config.toml
num_hidden_layers = 8
hidden_size = 256
num_attention_heads = 2
num_key_value_heads = 2
head_dim = 128
intermediate_size = 1344
vocab_size = 8192
hidden_act = "geglu"
norm = "rmsnorm"
norm_place = "pre"
norm_eps = 1e-06
positions = "rope"
rope_theta = 10000.0
rope_fraction = 1.0
qk_norm = false
attn_scale = 0.0884
bias = "none"
tie_word_embeddings = true
parallel_block = false
init = "normal"
init_std_qkv = 0.0343
init_std_o = 0.0343
init_std_up = 0.0343
init_std_down = 0.0
optimizer = "soap_variant"
learning_rate = 0.00387
beta1 = 0.95
beta2 = 0.99
weight_decay = 0.28
lr_head = 0.00994
max_grad_norm = 1.0
warmup_steps = 200
schedule = "cos"
final_lr_fraction = 0.03
batch_tokens = [131072, 262144, 524288]
max_seq_len = 512
doc_mask = true
train_tokens = 715500000
max_steps = 2319
dataset = "wikipedia_en"
Each number is 128 + 24 x the weight over its row's rms, rounded and kept within 0 to 255. Layers, rows and columns count from 0. The size above them is the row's rms in percent of the matrix's.

# layer 2 attention key, 256x256, rms 0.0575, rows 13-18, columns 0-255
size [ 88 107  99  91 105  82]
[[167 120 154  86 144 161 128  80 153 103  99 152 124 144 138 137 120 119 141 133 114 145 141 123 137  99 102  93 100  61 121 111  84  83 123 132  94 110 177 126 133 139 161 105 147 144 134 109 113 107 125 115 157 155  97 113 103 130 108 117 143 131 150 130 146 112 135 125 179 156 122 146 153 179 169  99 130 135 110 112 158 147 110 146 152 117 134  98  89 139 150 133  81 125 132 128 152 119 135  77 138 140 116 107 167 115 125 101 114 145 162 142 104 120 142 131 108 176 132 123  97 135 145 132 130 123 128 151 102 140  52 170 100 153 125 126 110 165 136 106 195 113 129 117 156 114 143  98  73 146 149 110 123 119 119 136 137 159 128 108 139 125 127 121 129 128 116  82 135 106 150 133 150 158 150 122 102 119 121 143 108 103 121 155 123 134 168 130 122 152  94 110 119  58 131 132 154 115 139 130 134 136 140 126 162 116 122 115 177 129  98 133 111 108 129  95 122 125 107 129  99 122  78 138 126 167 114 180  88 141  97 130 132 168 172 142 134 104 126 142 155 146 116 110 151 155 124  90 127 126 172 196 109 163 125 157]
 [ 95 164 126 131 128 135 145 120 146 105 171  71 138 139  77 138 151 163 139 157 133 137  89  66 171 141 117 126 134 130 138 112 129  98 118 155 179 161 125 142 162 160  87 122 130 110 107 210 109 182 142 105 132 156 136 117 137 122 156  94 103 112 134 139 121 136 106 133 166 154 107 125 131 106 124 140 105 185 110 130 119 123 121 139  88 115  80 128 147 174 132 127 101 162 113 139 100 130 158 119  86 103  88 141 129 155 136 127 117 128 105  87 130 116 115 122 107 125 109 167 155 111 132 122 139  83 160 130 172 112 132 150 148 153 143 103 173 194 161  89  95  96 126 174 123 112  95 173  94 117 109 127 117 103 109 126 155 140 136 139 123 138 124 186 111 143 123 117 127 131 143 134 102 126 125 158 136 169 132 105 168 149 102 157 107 125 133 145 148  89 147 102 140 142 100 120 155 181 124 136 127  89 128 142 133 118 148 186 149 146 102 169 139 143 108 130 129 116 124 124 149 137 118 160 137 136 136 117 135 129 146 144 133 128 131 136 186 107 103 159 136 127 117 113  78 123 111 135 125 129 128 130 119 145 132 109]
 [133 133 136 147  88 125 107 185 124 108 129 152 133 171 164 120 114 118 150 132  86 130 126 131 147 131 113  93 123 145 141 126 149 129 142 138 117  89 118 102 133  92 151  99 140 153  97 147 147 140  99 123 129 123 130 108 158 139 102 113 109 140 117  98 131 167  98 154 145 124 131 107 122 133 160 155 133 134 179  96 109  80 112 117 127 171 121 144 133 142 180  87 156 137 103 139 133 167 109 197 101  87 112  94 108 120 108 108 185  81 125 115  66 142 130 114 118 130 128 127 111 141 160  89 142 150 147 156 133 140 174 134 122 102 129 128  91 109  98 122 127 120 138 182  97 140 113 159 139 144 115 133 133 155  90 112 119 119 124 187 118 148 135 113 102 112 102  96 131 117 134 137 152 117 101 123 105  91 113 154 125 135 132 101 151 196  92 153 124 117 111 146 125 137 118 122 153  78 139 126 113 156 108 151 156 124 104 112 113 130 157 109  91 117 165 148 136 130 121 134 126 158 161  77 118 115 122  79 158 106 122 101  73 167 110 168 123 136 134 115 120  80 127  74 135 107  88 116 107 110 125 126 140 132 131  94]
 [125 118 112 135 151 154 147 149 147 128  94 132 127 101 124 112 145 144 159 147 100 143  91  93 116 127 173 115 145 108 132 133 135 123 125 142 148 142 129 130 130 126 126 159 143 130 174 119 128 196 140 138 124 160 119 124 128  91 188 190  65 151  53 177 133 157 143 124 123 109 140 160 154 109 145 148 132 138 141 149 176 151 142 136 140 113 147 131 143 109 136 113 105 199 108 151 123 140 151 128 106 127 124 172 121  77 118 125 164 130 120 150 142 161  92 155  97 150 131 128 182  81 158 168 141 111 115 109 133 126 110  92 175  97 163 137 173 160 123 122 112 163 104 146 138 141 135 107 142 146 181 110 137 121 140  97 158 120 150 129 148  92 160 130 122 124 127 137 135 101 131 144 138 120  98 105 129 138 138 126 157 135 113 130 115  84 181 114 130 154 124  74 162 151 142 162 135 151 132 114 169 163 128 119 119 145 118 126 135 111 156 139 142  99 118 103 161  87 128 119 155 105 134 112 141 153 105 125 156 128 145 142 133 124 144 136  93  84  97 121 148 155 130 109 140 109 131 180 157 144 145  95 140 114 102 103]
 [119 138 191 144 141 162 123 142 115 154 155 139 123 144 139 117 126 159 139 114  86 142 137 111 135 122 131 104 155 132 168 135 124 151 154 114 149 131 157 130 140 154 174 116 138 108 127 109 130  92 137 139 139  88 103 114 122 165 178  89 124  97 162 122  85 161 123 124 162 108 128 118  96 160 159 188 123 106 134 116 128 111  99 116 119 144 125 108  87 103 110  89 125 102 140 154 144 159 110  95  93 140 144  66 146 144  97 111 149  85 156 153 132 122  98 127  89 100 115 162 163 141 107 126 155 170  94 134 122  95 123 134 139 139 120 112 111 130 103 108 144 132 112 128 168 131 112 146 142 152 139 113 111 120 146 110 118 142  88 105 109  91 119 122 139 133  67 107  88 130 133 168 114 138 128  96 139 123 175 177  88 184 130 114 175 148  95 104 135 148  74 109 109 116 133 157 171  68 125 148 118 146 156 150 131 126 108 147 152 114 116  97 102 148 140 148 146  85  94 124 133 161 113 175 112 105 113 147 128 116 125 117 116 100 111 135 129 128 141 109  97  92  94 132 126  96 107 129 115 160 132 134 140 165 145 158]
 [107  78 117 143 151 116 133 168  91 164 135 155 106 112 138  86 149 152 149 112 126 109 138 125 112  91  99 134 140 148 128  95 186 156 130 109 182 129 144 171 111 133 159 155 103 125 140 152 101 112 175 139 144 111 107  74 114 173  91 131 127 132 162 100  95 158  97  87 106 126 129 150  88 146  92 103 142 100 112 139 115  88 136 133 104 138 130  96 117 112  91 147 137 111 186 152 194 159  96 146 173 147 162 161 152 123 114 105 121 115 126 101  98 137 115 138 159 127 117 111 158 115 139 126 134 122 141 107 121  96 156 135 117 149 139 123 149 150 109 147 147 168 142 135 151  93 163 139 170 183 105 164 118 135 102 122 146 125 124 169 126 102 146  96 132 131 117 131 115 134 106 105 178 121 117 140 146 128 116 185 140 152 146 108 127 148 108 123 152 140 122 147 134  92 115 117 123 132 161 155 124 147 132 139  84 129 122 165 115 142 143  97 167 103 109 139 160 104 147 133 101  97 144 146 173 168 106 143  91 139 142 137 165  99 120 156 114 144 160  87 120 113 121 125 134 133 135 148 142 151 126 112  90 113 163 132]]
# layer 2 attention query, 256x256, rms 0.0588, rows 14-19, columns 0-255
size [ 97  83  86  97  71  87]
[[135 133 111 116 138 136 135 168 152 138 148 154  89 121 132  94 160 100 131  81 118 105 110 112 120 133 152 129 127  98 137 113 135 184 138 139 124 125 134 139 167 114 136 144 157 136 118 148 112 147 109 155  97 128 150 140 148 154 103 145 125 157 129  91 141 137 166 121  85 104 111 119  97  86 123 137 111 105 126 158 164 129 159 102 121 175 163 136 206 123 145 116 148 147 122 137 135 121 112 148 133 105 149 121 134 133  96 105 172 118 107 131 137 176 119 119 165 123 132 143 151  88 121 139 122 144 110 165  96 153 137 106 181  99 121 165  92  69  73 142 141 135 128 131 175 140 141 119 139 143 152 121 142 107 106 104 127  89 131 137 122  99 187 102  99  93 156 134 116 143 111 118 148  91 102 168 133 145 148 161 153 112 167 141 144 168 152 155 151 127 145 136 117 165 123 132 137 111 155 136 118 146 131 156  84 117 117  81 127  95 141 160  78 133 156 144 178 141 150 160 104 148 181 124 129 161 143 113 161 131 108 142 118 126  89 128 119 109 115 142 157  99 139 118 103  72 111  91 130 127 117 124  97 110 122  89]
 [149 136  90 101 169 157 162 120 107 138 101 165 115 119 113 151 117 115  95 112 126 170 137  91 101 139 137 153 145 115 130 128 129 120 146  91 164 148 123 111 153 155 112 125 136 124 144 127 100 142 170  95  90 139 128 147 159 140 167 166 139  87 155 132 105  92 115  71 106 101 110 111 139 164  75  57 114 113 144 161 141 155 141 136 111 139 113 150 134 137 158 135  77 140 115 175 100  90 139  93 135 123 112 115 151 158 118 140  41 181 157 123 110  98 130 150 111 133 174  93 154 169 134 159 117 127 112 126 102 117  83  98 131 153 125 142 150 149 127 133 160 115 127  75 173 146 165 116 129 135 171 107 125 135 154 140 128 137 113  74 158  99 169 140 114 129 141  87 118 193 122 125 126  92 168 136 124 142 140 122 117  91 142 146 121 121 137 136 131 142 146 118 135 119 144 137 121 138 123 133 125 118  92 102 151 120  92 127 143 136 124  97 105 186 133 158 126 138 140 128 118 103 122 147 119 133 144 124 119  99  97 151 146 111 132 118 126 132 141 135 142 119 136 136 167 168 154 103 143 129 143 132 150 131 154 159]
 [ 93 105 117 127 134 105 158 143 115 155 132 129 103 102 134 151 136 103 105 174 141 111 122 111 157 163 118 119  94 130 124 115 159 131 120 137 132  83 153 150 147 114 102  84 148  85 109 154 124  96 144 140 157 151 108 119 150 118 141  96 146 115 201  55  99 134 132 159  89 129 116 119  83 113 139 113 153 132  82 144 107 151 118 125 101 106  93 112 138 115 123 114  90 123 141 132  96 135 149 107 139 100 104 105  93 131 114 121  77 131 152  69 128  80 118 129 149 118 158 130 106 146  77 124 100 132 160 120 135 154 152 161 138 134 122 108  95 119 111 158 125 141 102 156 126 109 143 129 170 122 130  98 116 149 110  99 175 146 140 140 118 132 131 123 115  89 140  99 126 163 142  99 127 142 138 159 163 186 121  98  86 143 127 110 136 133 144 117 127 107 164 129  98 101 102 172 139 159  98 136  53 109 168 150 149  98 101 184 126 134 115 146  67 136 137 141 123 172  92 130 121 131 138 145 119 162 110 127 104 137 146 150 135 116 137 142 135 109 161 135 122 107 138 133 143 129 135 114 165 156 109 145 132 105 108 163]
 [161 103  78  81  91 126 104 101 116 125 137 179 152 139 168 130 166 125 122 142 116 107 154 152 114  97 107 114 144 161 167 125 158 132 143  94 110 164 123 130 106  99 159  84 104 119 130  76  72 119  86 138  84 164 160 147 146 138 111 141 151 130 144 132 129  79 120 145 114 147 121 127 101  89 167 114 150 140 105 123 168 142 153 143 105 118 125 116 124 124 127 146 172  82 151 113 156 138 119 165 157 129 121 149 127 120 134 118 123 133 152 103 146 132 114 157 159 138 149 132 117 110 167 135  89  83 104 152 117 156 149 172 147 151 110 142 133  79 124 133 133 110 127 117 134 113 156 125 167  93  84 160 150 134  63 134 108 108 141 136 112 167 133 147 102 110 124  89 141 138 146 152 107 141 158 105 143 114 108 127 144 106  87 126  83 101 107 121 115 104 123 159  96  84 107  76 135 161 155  92 136 132 124 128 123 160 133 104  93 105 124 183 146  96 113 126 134 135 148 117 169 143 117 119 140 113 110 122 105 123 150 141  90 150  79 129 126 139 130 119 117 119 137 112 146 108 101 135 137 106 101 170 102 131 108  90]
 [152 149 136 121 101 119 110 107 122 177 152 152 107 132 117 157 134 136 138 148 138 166 131 154 140 125 134 100 135 111 108 115 114 125 142  95  88 143 125 117 117 142 106 110 184  65 127 110  94 139 104 113 108 174 135 133 176 152 175  75  84 141 143 117 120 136 116 147 148 129  94  90 134 115 131 140  97 135 114 156 128 114 145 141 117 189 101 123 122  75 147 124 147 116 117  87 124 108 155 124 169 162 174  91 149 144  96 160 138 129 166 105 165  61 156 119 146 156 166 158 147 112 136 128 107 144 127  69 123 130 119 153 137 143 128  78 102 113 184 134 128  85  94 130 104 137 156 123 138 131 129 122 100 183 143 123 125 127 113 107 123 117 150 128 158 157  98 121 152 150 145 123 116 132 122  91 158  86 166  98 136 122 123 144 123 127 104  95 136 124 193 132 136 107 133 161 141 111  76 135 126 126 167 137 131 138 150 115 149 153 124 126 113 125  92 130 124 133 143 116 111 116 119 143  79 100  92 127 139 165 127 139 100  99 145 137 140 107 158 129 100 131 135 105  60 126 154 133 115 123 105 136 119 124 155  99]
 [165 123 140  85 120 142 141 119  90 134 123 139 136  90 130 178 122  73 110 125 121 175 113  94  83 132  94 153 138 140 120 148 130 106 107  82 136 199 141 148  96 142 125 108 114 157 111 152 125 119 127 106  97 151 176 104 123 125 154 113 171 135 150 132 133 103 130 133  85 166 141 157 133 157 126 132 101 148 140 117 121 127 125 121 143 119 123 128 150 136 141 107 160 128 114 141 154 127 121  94 140  95 125 115 110 123 156 132 144 119 123 100  78 153 129  96  95 157 169 135 120 103 182 139 114 158 106 145 110 122 124 138 114 108 139 182 126 160 142 155  64 155 108 152 125 153 139 147 119 149 184  73 116 139 116  79 127 158 168 155 134 134 154  89  88  95 108 108 117 152 141  99 146 112  84 129 142 148 141 146 107 102 129 112 136  97 160  98 104 142 127 125 166 168 155 128 136 137 111 126 114 178 126  92 121 126  98 134 108 125 137 115 125 129 125 145  72 124  99  84 100 175  99 126 159 125 165 126 142 158 148 155  91 133 128 134 155 134  95 133 128 175 160 118 157 148 136 126 140 118 104 105 118 125 132 101]]